python train.py --intermediate_size=1344 --positions="rope" --attn_scale=0.0875 --bias="none" --init_std_qkv=0.0142 --max_seq_len=1024 --doc_mask=true --dataset="wikipedia_en"
Each number is 128 + 24 x the weight over its row's rms, rounded and kept within 0 to 255. Layers, rows and columns count from 0. The size above them is the row's rms in percent of the matrix's.

# layer 5 MLP up, 1344x512, rms 0.0936, rows 358-392, columns 0-63
size [ 99 100 100  96 100 104  98  92  99 101 103  98 101 101 102 100 101  99 100  98  99  99  95  99 101 102 105 104 102 102  98 102 100 100  96]
[[121 110 112 157 164 121 115  79  85 157 128 145  95 112 157 176 132  87  73 117 139 122 148  87 139 133 124 145  95 148 145 183  55  79 136 124 100 138 140 115 141 140 121 122 132 137  78 122 107 131 126  99 173 141 152 141 127 102 106 145 151 129 114 134]
 [132 132 133  89 134 130 130 125 165 137 143 120 112 138 151 125 118 157 142 119  85 126 124 114 108 126 125  93 137 152 137 160 143 144 105 140 159 148 131 166 160 118  78 107 114 176 148  81 111 135 111 144 159  85 118 115 137 149 111 135  91 122 142 122]
 [130 105 111 123  98 115 139 134 132 122 146 136  98  99 109 169 148 133 145 112 106 123 104 114  61 102 103 102 138  83 138 121 102 130 127 113 106 106 152 137  70 146 111  94 145 147 127 168  85 128 131 122 162 167 121 134  93  77 131 158 164 131 111 109]
 [164 136 123 120 115 132  91 172 158 121 107 126 105  81 156 133 127 110 115 147  95 137 146 159 149 162 111 165 126 135 110 134 138 145 120 130 122 107 130 120 153 139 121 168 160 147 120 115  87 161 140  89 125 119 120  91  88 122 146 156 116 130 135 132]
 [ 78 184 152 152 118 139 137 131 185 171 142 157 134 103 144 138 164 124 150 102 173 132 115 142 105  94 168  91 121 142 153 129 158 175 140 170 146 112 159  81 135 141 114  86 147 174 124 132 151 149 149 137 145 110 114 162 108 122 135 128 122 132 160 182]
 [114 127 151  96 143 126 131 138  83 159 140 111 113 158  98 132 149 123 122 170 134  93 156 162 105 147 164 156  99 156 154 191 124 183 119 102 126 124 129 122 167 151 167 128 122 129 140 106 136 134 112 164 109 122 134 154 119 123 168  90  82 151 115  90]
 [150 140 125 128 169 111 163  91 187 103 106 118  86 141 140 107 145 122 108 115 111 140 139 138 127 118 123 184 146 120 160 169 174 154 127 108 103 123 141 111 121 108 141  93 110 139 120 126 122 133 163 166 140  95 136 126 121 133 126 125  97 132 143 102]
 [114 161 124 100 105 158 143 132  79 125 115 178  58 154 147 133 100 115 121 126 101 138 114 162 178 152 127 133 127 160 116 133 154 131 139 170 125 126 110 140 180 134  93 159  93 111 123 128 141 135 131 140 113 117 118 144 120 133 142 117  78 156 169 141]
 [156  95 124 155 145 152 129 112 122 177  86 111 191 108 105 124 195 140 149 154 114 113 137 152  84 134 141 160 131  98 111 114 109 167 134 153 130 173 126 113 129 150 110 138 121 146 123 137 139 135 110 119 155  88 119 153 149 146 125 167 124 169 120 128]
 [122 129  96 168 140 142 114 117 172  77 140 132 180 132 148 134 117 121 133 147 175  97 111 160 128 142 129 143 137 102 149 157 130 102 156 114  51 105 152 132 100 128 165 150 121 162 165 147 157 140 146 138 114 115 128 118 133 125 133 121 139 137  96 130]
 [138 152 113 180 133 184 110 170 124  96 121 144 138 120 126 194 134 140 140 134 110 104 101 145 178 122 117 156 128  99 143 131 107 168 128 116 118  80 160 110 128 133 151 115  98 130 125 136 147 103 119 110 138 122 160 148 135 123 147 132 102 124 179 173]
 [152 118 177 153  84  91 156 165 155 108 132 110 104 126 128 120 139 139 166 126 129 100 149 127 102 127 107 150  94 147 119 147 125 115 124 143 108 137 218 125 147 143 167 135 110 124 151  86 125 157 152 126 127 155 139  87 155 109 133 170 107 134  94 147]
 [117 126 165 136 115 126 111 114  93 140 116 109 108 136 105 140 155 157 158 115 155 141 169 129 143 163 165 137 150 184 109 125 109 128  98 129  88 158 128 128 100 119 130 155 125 127 150 152 118 124 135 106 138 119 177 172 119 112 139 115 112 141 181 124]
 [122 146 141 139 121 142 135 126  66 144 139 117  97 140 111 116 142 126 140 134 111 140 137 125  93 155 150  81 132 170  96 156 129  84 119 156 104 113 126 177 134 108 170 141 126 143 114  98 149 121 157 135 108  86 123 148 136 139 106 165 123 124  90 114]
 [102 131 110 113 119 100 150 142 127 117 117 125 123 124  72 126 131 111  99 109 149 165 159 124 147  98 112 118 135 130 121 127 109 134 128 124 133  91 105 120 150 160 163 128 132 106 117 157 178 148  96 114 114 138 162  73 154 108 123  87  95  82 187 163]
 [124 117 151 112 114 118 143 154 135 114 123 135 141 156  97 116 123 148  74 172 131 132 109 145 139 104 135 136 186 156 149  90 119  80 130 134 156 140 104  86  93 101  98 152 142  81 143 115 138 103 166 117 172 137 170 135 152  97 108 153 148 118 148 114]
 [111 127 134 140 104 143 129 118 128 146 114 142 126 113 128 129 213 155 105 110 165 135 107 129  67 145 142 139 150 151 130 125 103 122 137 111  85 149 157 151 130 135  96 136 167 146 115  92 123 115  99 141  97 107 160  88 134 113 169  77 126 128  86 157]
 [111 126 108  98 131 139 182 125 168 115 157 132  70 114 130 134 157 115 112 160  93 110 124 101 106  86 132 119 141 111 128  99 111 152 108 141 141 146 166 138 118  96 171 128 130 138  85 165 123 152 138 130 102 131 129 132 146 134 132 172 115 124 130 140]
 [136 150 166 112 142 141 164 146 129 158 151 128 153 156 144 109 112 119 145 148 144 125 173 127 147 185 131 116 123 142 128 157 114 120 140 149 169  82 148  96 146 125 121 135 147 109 160 143 117 157 130 118 175 104 145 100 112 104 149  80 108 127 110 136]
 [131 161 165 128  86 138 137 132 167 141 100 132 151 122 134  98 154  77 133  95 130  99 147 142 128 111 121  98 149  84  98 102 127 141 125 112 159 133 171 116 129 119 128  77 128 116 147 112 121 137 118 124 176 141 131 142 134 135  92 138 148 127 115 153]
 [147 101 116 112 107 145 134  98 121 156  98 139 119 106  96  48 157 154 110 153 151 172 146 102 144 128 118 115 113 134 173  89 163 118 191 146 147 161 135 115 153 181 120 187 133 152 112 115 126 109 124  99 107 117  86 150 134 130 134 109 124 115 144 125]
 [124  86 120 176 116 123 110 137 102 106 137 141 126 158 129 172 122 129 163 127  88 157 140 135 157 120 137  98 129  93 107 149 131 141 113 176 108  97 150 145 131 163 127 122 128 131  63 160 106 154 129 121 113 125  82 121 149 129 127 128 156 148 153 134]
 [150 134 110 141 124 162  82 134 122 137 138 114 116 149 118 137  97 143 126 147  72 118 132 120  94 189 178 156 154 156 128 117 148  70 153 147 121 129 144 156 129 135 155 171 112 115 146 110 142 153  99  98 147 132 153 105 107 164  89 121 125 129 132 125]
 [119 152 161 151 128 141 169  80 111 134 135 127 100 146 130 151 115  75 111 114 136 135 127 140 127 143 121 121 162 150 124 137 135 138 128 118 123 133 144 127 155 126 188  85 122 133 102 112 153 152 153 148 132 140 109 177  96 105 127 125 141  99 138  89]
 [160 209 133 145 113 134 155 168 177 156 152  99  77 154 143 137 106 121 139 173 121  95 137 112  93  81 131 102 113 110  95 173 124  95 108 110 111 147  93 168 128 114 145 119  97 118 135 167 168 154 149 127 118 120 172 108  86 132 116  90 183  94 139 128]
 [171 102 119 131 127 132 116 125 123 115 120  99 137 117 134 137 150 105 128 111 135 143 128  96 136 103 141  89 143 126 166 128 150 137 163 134 112 152 136  98  97 101 125 126 134 123 118  88 124 114  99 109 120 110 146 125 167 141 118 112 118  99 134 128]
 [108 108 118 109 139 150 123 113 129 124 127  95 148 144 189 158 140 157 167 181  92  67 135 151 126 120  94 164  85 129 106  90 141  98 187 127 159 149 124 146 115 140 119  77 159 154 120 114 128 132 132 145 112 157 108 141 139  75 102 163 101 102 106 112]
 [115 125 147 139  99 178 107 104 131 106 124  78 132 151  67 134 146 130 107 154 147 170 129  99 153 118 135 149 107 118 112 115 102 145 147 126 131  86 122 135 156 133 179 167 120 151 125 144 149 129  96  87 150 129 132 111 122 171 144 121 161 154 121 121]
 [190 142 119 136 161 129 134 118 139 177  80  95 147 164 144 125 115 112 140 136 145 109 155 126 149 118 157 153 113 151 113 117 128 160 133 151 130 149 134  83 129 153 169 149 127 110 119 136 148 133 147 126 129 119  91 135  93 132 163 119 177 135 146 141]
 [114 119 137 135 153 143  79 175  78 139 155 140 117 179  92 142 125 110 133 164 146 109 128 126 105 140 107  87 130 125 160 132 129  93 105 139 123 107 149 118 136 140  92 108 123 139 195 112 135 119  81 121 204 139 140 116  96 138  98  69 142 150 109 105]
 [ 97 126 156 106 196 168 131 110 122 199  87 130 113  95 129 135 177 144 130 130  79 146 178 151 119 123 129  82 100 149 143 116 122  81 105 130 105 129 145 127 118 150 151 114 175 150  96 155 150 120 140 101 106 131 136 118 123 113  77 107 138 142 120 145]
 [152  99 145 141 123 128 115 146 140 138 119 142 134 135 172 131 124 107  50 127 116 141 168  91 126 124 139 154 103 113  95 116 134 110 132 141 153 126 139 114 104 148 133  84 106 108 145 101 135  98 154 154  86 120 119 111 140 113 106 117 149 137  99 121]
 [101 163 138 145 108 144 128 169 120 121 123 124 107 141 140 140 136 102 134 124 135  98 121 147 131 157 159  83  92 133 124  98 131 115 165 143 122 169 202 105 105 125 126 155 182 124 150 156 136 111 125 130 106 144 106 122 139 131 145 130 145 109 171 125]
 [134 106 128 145 126 147 123 167 178 125 149  95 139 140 142 126 134 138 141 114 133 139 128 136 152 124 178 109 147 107 125 171 107 197 116 147 127 142 137 144 102 137 120 122 155  70  96 155 166 163 110  98 118 112 131 157 114 119 120 121 162 118 144 148]
 [116 136 109  96 102 106  98 166 189 117 126 139 150 131 124 146 130  89 137 132 110 121 138 127 100 131 120 144 135 157 128 140 147 125 151  94 120 155 119  97 127 179 130 134 130 163 174  79  93 107 134 119 111 129 133 142 138 142 134 116 144  92 141  92]]
# layer 5 MLP down (transposed), 1344x512, rms 0.0881, rows 358-392, columns 0-63
size [101  92  97  98 105 100  97  93  98 100 104  97  99 101 101 102 103 100 100  98  99 104  96 102 102 102 100  98 100  99  99  97  97  96 102]
[[135 114 109 112 157 138 155 140 149 114 183  85 116 145 105 121 131 132 156 143 103 147 131 110  96 131 102 125 159 120  96  90 159  70 141 129 111 132 126 139 138 128 104 172 159 118  82 124 129 171 119 111 144 104 122  96 122 155 147 130  83 112  74 105]
 [141 101 119 134 157 123 153 132 137 126 110 110 146 137 140 128 112 111 101 145 140 124  98 115 115 143 153 147 137 163 122 120 107 123 162 132 158 102  85 154 135 144 107 175  97 121 119  82 125  95 147 108 134 124 162 133 124 115 117 134 130 113 176 156]
 [120  91 107 148 139 129 144 140  89 104  84 108 140  88 133 130 173 116 122 165 120 126  99 154 118 126 134 148 125 102 126 104 158 149 157 134  70 139 108 135  90 101 126 118 106 133 164 105 139  92  95 147 115 134 123 130  98 109 133 110 109 138 139 111]
 [156 157 134 103 151 119 131 111 118 151 144 150 135  95 136  91 128  98 172 127 144  98 119 125 140 116  92 102 154 116 134 155 128 135 128 127  89 145 103 106 108 134 148 146 109 121 135 101 117 121 109 127 116 122 118 103 129  96 159  84 165  77 141 173]
 [ 99  83 120 139 159 123 131 116 143 152 147 128  81 143  97 115 116 153  90 143 152 138 134 111 181 128 156 121  63 105 167 118 137 158  95 144 142 154 159  89 103 126  73 157 145  87 195  91 126 114 126 151  98 124  89 142 140 137 133 127 108 122 151 111]
 [156 176 103 124 140 145  86 141 122 134 136 120 137 167 171 135 165 139 219 150  70 125 121 109 140 103 124 149 149 130 126 104 123 127 109 121 104 174 112 144 146 175  96 139 155 154 168 114 150 138 139 159 179 109 114 142 110  88 122 151 132 104 143 134]
 [ 97 121  97 112 106 116 133 143 122 105 133 132 143 145 129 161 150  84 155 152 149  76  98 142 117 142 160  93 138 145 142 131 104  94 164 145  99 132  91 145  98 115 211 126 125 101 115 151 106 163 116 144 130 145 114 129 110  87  71 192 139 162 167 118]
 [146 135 108 138  76  86  75 130 112 146 119 174 176 100 147 108 137 165 116 139 136 146 127 103 150 108 154 158 133 123  94 109  91 100 130 124 152 129 128 162 118 156 157  96 194 137 129 148 153  81 109  96 140 154 110 155 139 117 147 127 125 126 164 178]
 [164 124 111 120 131 115 137  94 125 157 110 112  93 128 119 107 122 140  91 141 125  97 115 133 122 138 150  97 144 115 132 117 135 132 135 112 139 132 139 147  66 123  89 117 162 132 145 107 163 134 143 144 127 162 120 172 149 132 137 145 177 139 137 172]
 [123 141 109 119 140 132 143 138 128 121 104 115 142 133 117 154 119 116 123 162  91  99 162 116 138 111 171 118  93  97 136 103 143 133 155 140  82 139  88 141 177 128  99 101 125 144 117 180 161 129 127 124 150 116 148 136  81 149 164  95  93 147 132 129]
 [136  84 158 139 118 109 161 146 144 109 118 126 121 108 180 129 166 140 154 142 137 121 163  95 111 125 146 143 130 113 135  93 153  91 108 128 133 139  91 150 146 171 110  97 143 136  78 144 122  94 150 146 148 135 131 142 102 112 144 137 173  78 100 121]
 [117 181 176 127 104 139 177 138 173 123 117 158 107 150 150 124 111 148  99 161 136 163 125 115 167 122 138 112 106 132 140 149  80 140 153 109 108 133  88 124 114 161 136 140 136 115 125 123 115 151 157 108 142 100 148 139 163  83 134 131 138 141 137  97]
 [150 107 104 103 161 162 137 119 146 146 132 135 146 156 123 136  49 146 115 137 116 103 150  88 179 148 129 122 118 100 151 145  89 117 144 131 129  94 129 122 198 138 118 100 128 159 106 122  88 152 172 165 141 101 137  73  99 142  96  99 103 153 146 104]
 [149 143 108 122 120 105 152 119 117 104 132 130 130 108 139 119 112 160 183 140 123 126  63 132  84 116 122  89 113 100 149 147 129  75 129 108 101 153 107  94 129 133 124 137 197 131 151 136 120 137 180 121 133 135 151 111 132 163 155 129  88 121 119 101]
 [108 102 109 125 115 120 123 118 110 132 125 139 115 151 157  95 112 116 118 131 145 114  82 116 147 132  95 137 149 143 130 142 128 103 151 152 134 141 158 129  49 150 161 111 138 136  97 195 143 163 147  98 137 143 140 121 130 110 125 133 142  89 137 119]
 [117 101 135  98 114 110 158 134 125 124 135 108 121  99 161  96  85 112 145 122 134 112 117 167 119 162  95 131 142 109  89  99 131 144 147 126 110 137 136 148 172 112  75 122 163 124 150 131 123 137  89 152 131 125 121 144 154 153 101 166 131 111 128 148]
 [136 135 144 144 119 148  95 147 100 152 147 156 172 137 149 113 130 126 104  89 114 131 125 140 146 149 167 140 140 106 147  95 152 127 103  64  96 130  86 121  74 132 160 159 123 132 173 130 121 118 126 114 131 105 144 144 101 125 124 117 196 119 147 133]
 [149 125 175 155 126 109 120 123 127 134 113  91 127 171 136 115 101 126 143 118 102 112 162 136 137 109 112 126 132 150 137 163 101 143 153 133 171 103 135 126 148 102 157 117 123 140 124 142 173 153  94  90 106 116 149 146 159 114 143 125 120 124 181 171]
 [148  88 167 147 168 131 135 113 146 143 146 128 139 125 161 135 131 115 113 109  96 161 130 125 104  87 123 108 126 111 121 112 120 120 122 136 133 115  93 149 106  73 124 132  96 115 114 123 153  85 106 112 178  88  95 116  97 202 126 156 125 154 139 134]
 [ 90 127 111 142  97 133 127 121 113 117 117 119 117 150 175 145 114 134 156 133  84  84 200  85 127 148 139 141 101 159 168 125 124  73 117  96 155 112 151 134 174  77 123 115 108  93 121 111 113  89 105  76 122 151 142 141  72 148 105 137 146 123 117 134]
 [105 136 110 108 103 110 139 139 146 153 101 124 167 157 142 106 128 111 101  77 106  94  93 140 138 106 132 163 148 129 114  89 139 154 137 127 130 136 181 117 117 111 159 150 129 107 105 135 121 141 132 148 110 116 121 169 146 155 140 124 122 121 103 172]
 [158 132 115 135 133 126 111 118 151 105 105 137 150 106 171 115 108 184 154 187  99 144 138 156  92 116 122 167 142 145 130 108 138 105  90 165 153 119 139  90  78 102 120 114 108 147  98 143 117 121 128 141 122  91  87 132 119 154  91 127  96 131 152 135]
 [173 156 129  88 152  91 142 133 126 117 142 173 128 142 122 119  76 158 169 110  96 166 128  95  89 140 131  94 110 157 119 128 150 125 113  86 142 127 117 176 118  15 119 100 133 162 141 114 131 118 110 148 101 141 135 158 138 178 121  90 122  93 123 144]
 [ 88 128 167 127 100 169 121 120 144 129 183 132 121 145 156 145 108 147  85 164 149 100 116 155  97 156  92 130 148 126 107 109 129 158 117  85 136 122  93 167 137 160  54 133 190 115 157 150 112 137 162 101 119 116 163 159 113 129 149  92 136 119 142  91]
 [112 165 143 151 140 105 147 137 167 101 105 133 128 156 145 105  91 113 160 138 100 175 123 114 103 139 124 110 117 105 145 125 183 141 138 148 129 133 112 128 125  89 131 128 118 113 101 135 102 130 179 133 136 129  93 132 133 122 129 128 100 140 154 151]
 [131 137 113 158 138 105 114 148 124  90 145 117 122 179 125 130 111  89 140 148 103 143 123 118 123 105 108 154  73 112 166 106 132 105 129  82 107 186 146 192  97 163 141 112 144 121 130 146 108 124 123 147  84 125 148 120 141 135 140 149 119 138 115 124]
 [122 150 111 151 141 181 116 131 118 127 117 138 141 163 124 131  89 140 131 107 133 112 152 109 154 120 132  71 103 104 134 132  75 129 137 116 139  91 103 140  99  74 131 128 112 132 152 141 109 158 135  98 174 110 134 136 123 165 143 101 155 161 137 165]
 [ 93 136 136 129 142 106 105 143 142  98 125 120 140 119  99 138 110 139 130 112  82 121  90 178 129 111  91 152 123 120 100 123 144 123 115 114 135 142 129 154  89 137 144 138 140  92 122  77  90 104 134 148 124 120 128 100 127 118 175 120 102  82 115 132]
 [116 139 142 101 125 113 121 145 121 113 149 142 151 127 122 121 146 145 121  82 106 102 150 103 129  98 128 157 113 146 104 107 162 157 113 150 103 134 153 154 120 164 137 167 175 151 130 143 124 159 165 116 162 146 150 158 129 161 130  98  86 148 134 146]
 [149 116 141 115 128 134 119 111 130 130 134 136  90 114 130 181 158 136 111 110 112 111 142  91 153 129 152 110  84 150 113 128 128 112 175  81 109 144 127 150 146 140  87 100 142 133  79 115 141 125 128 112 134 137 121 160 126 117 110 160 139 155  98 105]
 [149 128 104 157 108 145 120 124 135  82 127 114 106 134 148 150 162 117  93 128 105 158 119 162 120  74  83 179 142 109 137 133 122 142  91  75 104 134 137 138 117 143 135 133 166 169 134  82 168  87 130 146  92 116 119 124 133 126 126 106 129 160 169 155]
 [130 121 149 123 155 113 147 125 157 116 148 100  86 117 121 158 125 132 119 132 111 188 123 116 144 100 118  85 119 120  95 136  88 141 140 105 138 134 147  87  85  98 111 162  93 101 109 131 189 102 142 144 140 126 102 125 141 116 169 139 144  97 121 118]
 [117 127 127 113  98 128 129 121 112 134 148 127  82 124 132 115 155 160 100 155  87 128 126 145 162 145 147  82 112 169  83 149 143 129 145 150 150 128 146 141 124 130 146 134 111 160 185  97 104  96 148 133 171 145 124 123 158 173 108 114 102 149 109 110]
 [ 96 143 160 122  99 110 121 102 126 122 138 128 145 119 144  99 166 121 133 163 160 129 137  85 136  65 160 125 126  85 114 122 130  87 145 126 120 115 115  99 115  90 128  81 145 107 154 154 164 123 126 125 133 122 149 139  92 132 152 151 119 102 116  86]
 [ 91 134 128 122 111 145 156 144 159 166 129 154 124 121 110 104  76 172 133 162 130 134 135 114 140 136 111 140 145 124  95 147  69 149 122 110 106 159 157 126  85 106 122 172 118  98 141 107  81 146 155 157 118 128 136 126 128  94 139 184 156 122 155  98]]
# layer 5 MLP gate, 1344x512, rms 0.0936, rows 359-393, columns 0-63
size [ 99  96  96  99 106 101  93  96 103 104 100 104 101 104  99 103 100 102 101  97  98  95 101 101 101 101 103 101 104  98 101 101  98  97  96]
[[147 131  98 110 163 126 159 139 134 118  94 111 148 130 142 144 134 159 145 122 117 102 101 188 135 105 108 166 122 111  94 137 112 116  90 126 133 113 153  96 131 149 133 151 148  99 154 125 137  72 138 123 106 172 143 136 112 170 152 112 132 149 100  71]
 [136 123 143 130 156 136 137 142 101 106 141 112 144 118 152  88 145 139 109 165 138 147  99 108 176  67  99 136 129  97 130 153 156 153 107 140 139  73 120 121 134 116 125 136  91 133 132 104 152 110 152 137 104 110 103  96  99 139 197 138 136 109 125 128]
 [110 154 125 124 118 120 119 152 115 154 128 125 112  93 139 106 174 165 132 115 174 113 116 135 140 143 120 154  99 121 110 183 144 119 116 121 128 129 110 108 102  90  89  82 117 141 156 173 153 110 178 125 161 127 136 140 107 140 142 142 130 156 122 109]
 [ 87 119  85 135 147 101  98  89  99 111 113 167 129  95  83 153 101 174 184 116 147 154  99 112 103 160 149 157 109 150 134 123  98  95 129 124 142 127 124  94 155 126 161 151 155 120 143 133 134 156 179 124 131 121 106 107  78 128  99 130 131 146 158 141]
 [114 174 133 147 123 134 148 107 167 107 103 142 146 122 142  98 151 114 116 134 100 125 155 116  99 139 136 132 132 123 114 149 120 170  80  89 129 123 160 143 129 149 112 122 132 111 102 120  89 161  98  81 124 107 106 147  82 120 177 142  98  95 159 107]
 [147 139 137 133 117 146  95 154 110 165  93 138 107 109 175 142 112 104 121 153 129 114 124 128 126 102 120 110 127 114 138 105 116  63 103 167 156 159 118 147 130 125 135 191 142 133 137 152 137 175 128 148 146 106  77 118 148 170 131 119 154  99 106 102]
 [105 169 161  83 196 190 205 182 149 142 103 125 127 134  88 131 154 113 123 127 150 103 120 103  74 109 137 137 164 103 131 148 126 130 128  90 124 137 175  93 155 160 136  93 145  98 116 154 127 148  89 140 185 112 147 104 148 151 130 125 138  96  92 142]
 [146 157 106 148 125 101 123 161  86 109 135  72 146 128  97 141 168 134 164 133 157 104 145  64 113 152  99 121 116 172 156 157 117 118 134 151 112 155 118 141 134 176 103 119 143 174 165 152 199 138 132 131 149 128  92 111 128 127 111 139 165 162 100 137]
 [104 138  93 142 138 158 178  95 102 121 105 177 127 110 146 141 126 112 139 164  80 153  76 153 174 122 170 157 136  90 104 131 127 108 167 120 108 174  92 151 118 136 127 142 151 110 135 158 145 159 153 105 126 139 128 107 133 119 129 128 143 133 104 120]
 [159 141 103 156 120  86 125  76 142 104  96 155 124 104 143 141 132 128 109  98 110 136 132  93 153 103 133 126  99 145 110 116 142 140 137 114 140 135 141 138 110 109 114  98 106 140 133 142 116 107 137 135 111 124 139 151  86 114 179 131 132 145 141 110]
 [100 188  77 126 126 142 115 109 124 132 137 196 113  90 134 140  92  93 157 120  87 160 132 128 146 136  89 164 112 121 132 128 159 138 115 143 146 121 143  98 115 108 125  96  91 148 151 120  91 113 138  95 132 125 125 146 104 125 168 104 114 130 178 103]
 [ 99 158 102 131 135 132 104 101  78 155 132 155 120 117 178 168 140 140  83 133 181 172 119 141 125 110  82  96 144 132 125 132 137 115 146  96 115  91 115 125 116 168 109 151 130 105 161 119 163 132 168 114 118 127 100 128 110 142 141 166 111  91 105 130]
 [144  82 146 158 169 110  97  65 139 114 117 146 121 148 132 109 137 165  86 132 127 107 115 128  97 148 151 126 101 116 134  85 113 161 115 138 177 152 134 105  97 153 103 135 140 171 177 102 133 109 108 159 126 151 133 134 166 117 135 152 121 108 118 138]
 [124 120 103 139 165 126 191 115 153 123 119 177 132 115 155 102 110 118 129  89 119 126 154  97 144  96 136 112 132 131 123 117 152 110  95  62  92 142 132 124 123 117 151 125 206 117 140 142 140 130 150 159 129 100 129 134 133  74 128 128 105 151 139 178]
 [114 110 155 128 104  79  83 122 156 104 124 109 130 148 137 105 117 118 168  70 122 137 155 160 106  99 108 154  55 154 110 147 122 136 128 167 151 179 110 117 111 110 181 154 152 116 166 124 132 111 101 145 145 167 119 172 116 138 140 112 132 128 109  99]
 [133 137 117 131 133 126 123 136 161 120 145 135 149 105 150 147 143 163 136 136 172 132 157  95 103 146 114 160 161 131 111 125 132 138 130 153 109 111 149 118 150 139 136  76 140 147 141 106 122 113 126 115 163 116 166 101  93 123 151 168 152  84 164 131]
 [144 129 155 146 118  82 151 150 158 100 135  79 107  80 120 102 151 143 116 118 162  98 157 143 169 110 169 123 130 119 103 134 141 131 130 115 149 143 136 147 140 147 138 103 123 107 115 146 129 106 141 122 128 140 167 147 153 142 113 143 110 145 167  86]
 [101 145 121  79  88 117 136 133 114 138 142  74 129  94 174 115 169 138 117 133 123 186 187 165 159 167 122 137 140 132 157 153 111 146 143 128 107 118 163 104 171 112 114 100 122 113 113 125 128 105 111 125 111 136 123 117 102 150 151 131 168 106 165 111]
 [115  96 151 187 134 138  94 156 131 142  94 153 132 140 130 120  85  87 106 143 132 121 126 123 145 130 113 115  83 145  98 132 158 133  81 125 127 134 124 107 108 105 118 140 152 104 153 135 153 187 129 114 112 169 139 123 142 164 163 149 144 158 151 159]
 [132 121 102 127 115 192  97 103 117 133  72 109 161 143 126  71 131 163  99 148  89 114 123 134 125 100 109 101 140 126 123 128 165 157 162 102 177 117 106 155 149 114 140 131 149 126 130 123 103 128 122 110 107 112 106 134 144 154 104 149 142 138 135 157]
 [ 86 163 133  64 164 162 163 129 115 119 151 130 118 119  97 119 131 125 132 122 140 120 151 115 108 110 130 151  93 120 113  70 157 178 130 100 151 145 116 134 157  84 139 146 177 116 131 158 136 112 125 160  95 116 134 131  74 124 141 128 112 147 145 133]
 [138 124 165 116 131  76 127  93 122  94  89 154 160 121 172 148 121 134 173 124 108  93 129 145 135 135 124 119 133 112 141 117 121 149  87  83 122 112 107 112 128 140 170 109 103  91 113 134 129 151 100  92  93 119 102 106 127 116 101 104 182 117  87 152]
 [112 108 129 119 143 138 139 136  97 124 126 121 114 110 133 144 179 130 177 112 135 122 121 126 113  70 104  97 126 114 101 125 117 143 134 118 164 148 122 116 143 137 114 132 129 135  69 169 124 173 138 129 120 122 164 161 119 142 126 115 169 161 188 129]
 [ 85 156 108 126 135 107 136 135 163 121 145 161 137  97 119 121 114  88 112 120 138 119 146 113  41 112 158 136  90 143  76 126 139 116 106 108 107 176 104 102 111 141 124 124 145 167 116 119 106 159  95 141 151  95 118 139 137 162 117 132 158 112 151 114]
 [157 125 134 129 110 133 156 138 174 125 162 125 162 116 105 129 120 106 149 122 136 104 107 197 140 156 159  74 151 128 130 107 175 129 152 136 128  79 143 122 128 142 163 122 121 155 147 133 168 126 104 116 142 102 144  80 124 152 120 110 118 172 163 100]
 [121 177 136 164 108 144 103  99 123 134 115 129 122 145 174 124 164 145 149 201 147 131 113  97 104 151 152  91 114 133 125 112 123 134 124  75 155 124 107 125 140 155 144 153 170 129 173 146 132 156  94 127 145 100 143 121 108 127  81 143 147 102 144 126]
 [144 155 153 147 122 135 105 148 104 106 190 155 100 129 171 114 134 118  98 178 100 106 135 131 113 110  92 127 155 122 136 119 160  96 146 170 144 123 152 133 124 106 170 134 136 156  97  77 123 161 140 125 111 116 108 104 116  90 138 125  78 128 126 172]
 [ 85 116 135 158 122 147 157 120 112 132 119 153 124  98  73  91 104 124 145 121 131 141 156 129 140 136 121 100 139 168 130  83  93 116 172 123 134 116 151  90 105 136 156 155 112 118 105 144 184  88  87 102 162 126 127 130 124 160 109 114 111 123 147 120]
 [134 133 124 118 154 122 129  95  85 154 108 118 113 120  90 166 117 113 164 132 149 128 120 162 109 136 132 126 159 131 165 141 173 132 132 151 152 143 168 127  80 150 137 121 111 140 181 147  89  85 111 171 117 164 126 121  88 116 123 145 137 140 108 160]
 [ 98 165 104  87 150 143 185 153 126 115 129 129 152 137  97 141 110 141 144 121 121 106 123 107 144 144 137 145 181 149 143 138 127 135 181 108 128 127 113 136 135 157 123 150 136 182 122 117 158 103 107 127 139 145 172 107 114 116 177 140 135 128 119 104]
 [135 150 149 164 124 142 136 102 139 137  80 144 118 133 151 104 113 144 116 157 121 101  90 118 112 141  96 112 138  75 135 126 136 103 114 132 151 152  84 113 186 142  95 106 141 110 137 162 123  86 149 131 129 125 157 136 110 140 144 155 100 143 114 121]
 [ 91 129 191  92 156 136 128  99 122 141 118 164 132 165 157 109  82 110 135 107 116 153 142 130 162 151 113 168 150 120 149 126 117 111 111 130 156 172 108 146 158 113 136 169 108 147 118 163 146 143 137 128 116  99 108 106 102  84 121 140 128 139 144 102]
 [ 84 121 124  86 108 101 123 117 114 145 158 153 134 103 199 117 126 138 131 144  81 119 112 135 154 127 152 163 189 137 134 137 140 147 119 130 163 180 120 141 155 102 137 125 153 116 132 139  94 116 141 136 120 138 123 145 156  74 129 141 139 136 155  77]
 [136 115 161 150 141 115  87 104 106 104 138 149  96  89 121 118 117 177 113 146 106 149  99 168 169 102 133 131 152 136 133 148 105 121 129 113 135 132 110 150  97  74 152 118 113 120  70 179 116 145 121 142 135 121 110 125 148 140 105 137 128 155 176 138]
 [160 153 122 111  93  92 140 145 127 118 101 118 145 111 137 100 115 131 137 137 143 128 132 164 126 125 155 135 154 125 128 162 129  48 135  76  89  89 140 141 114 147 127 142 136 131 146 151 156 166 138  96  94 132 165 134 139 133 131 137 168 132 143 106]]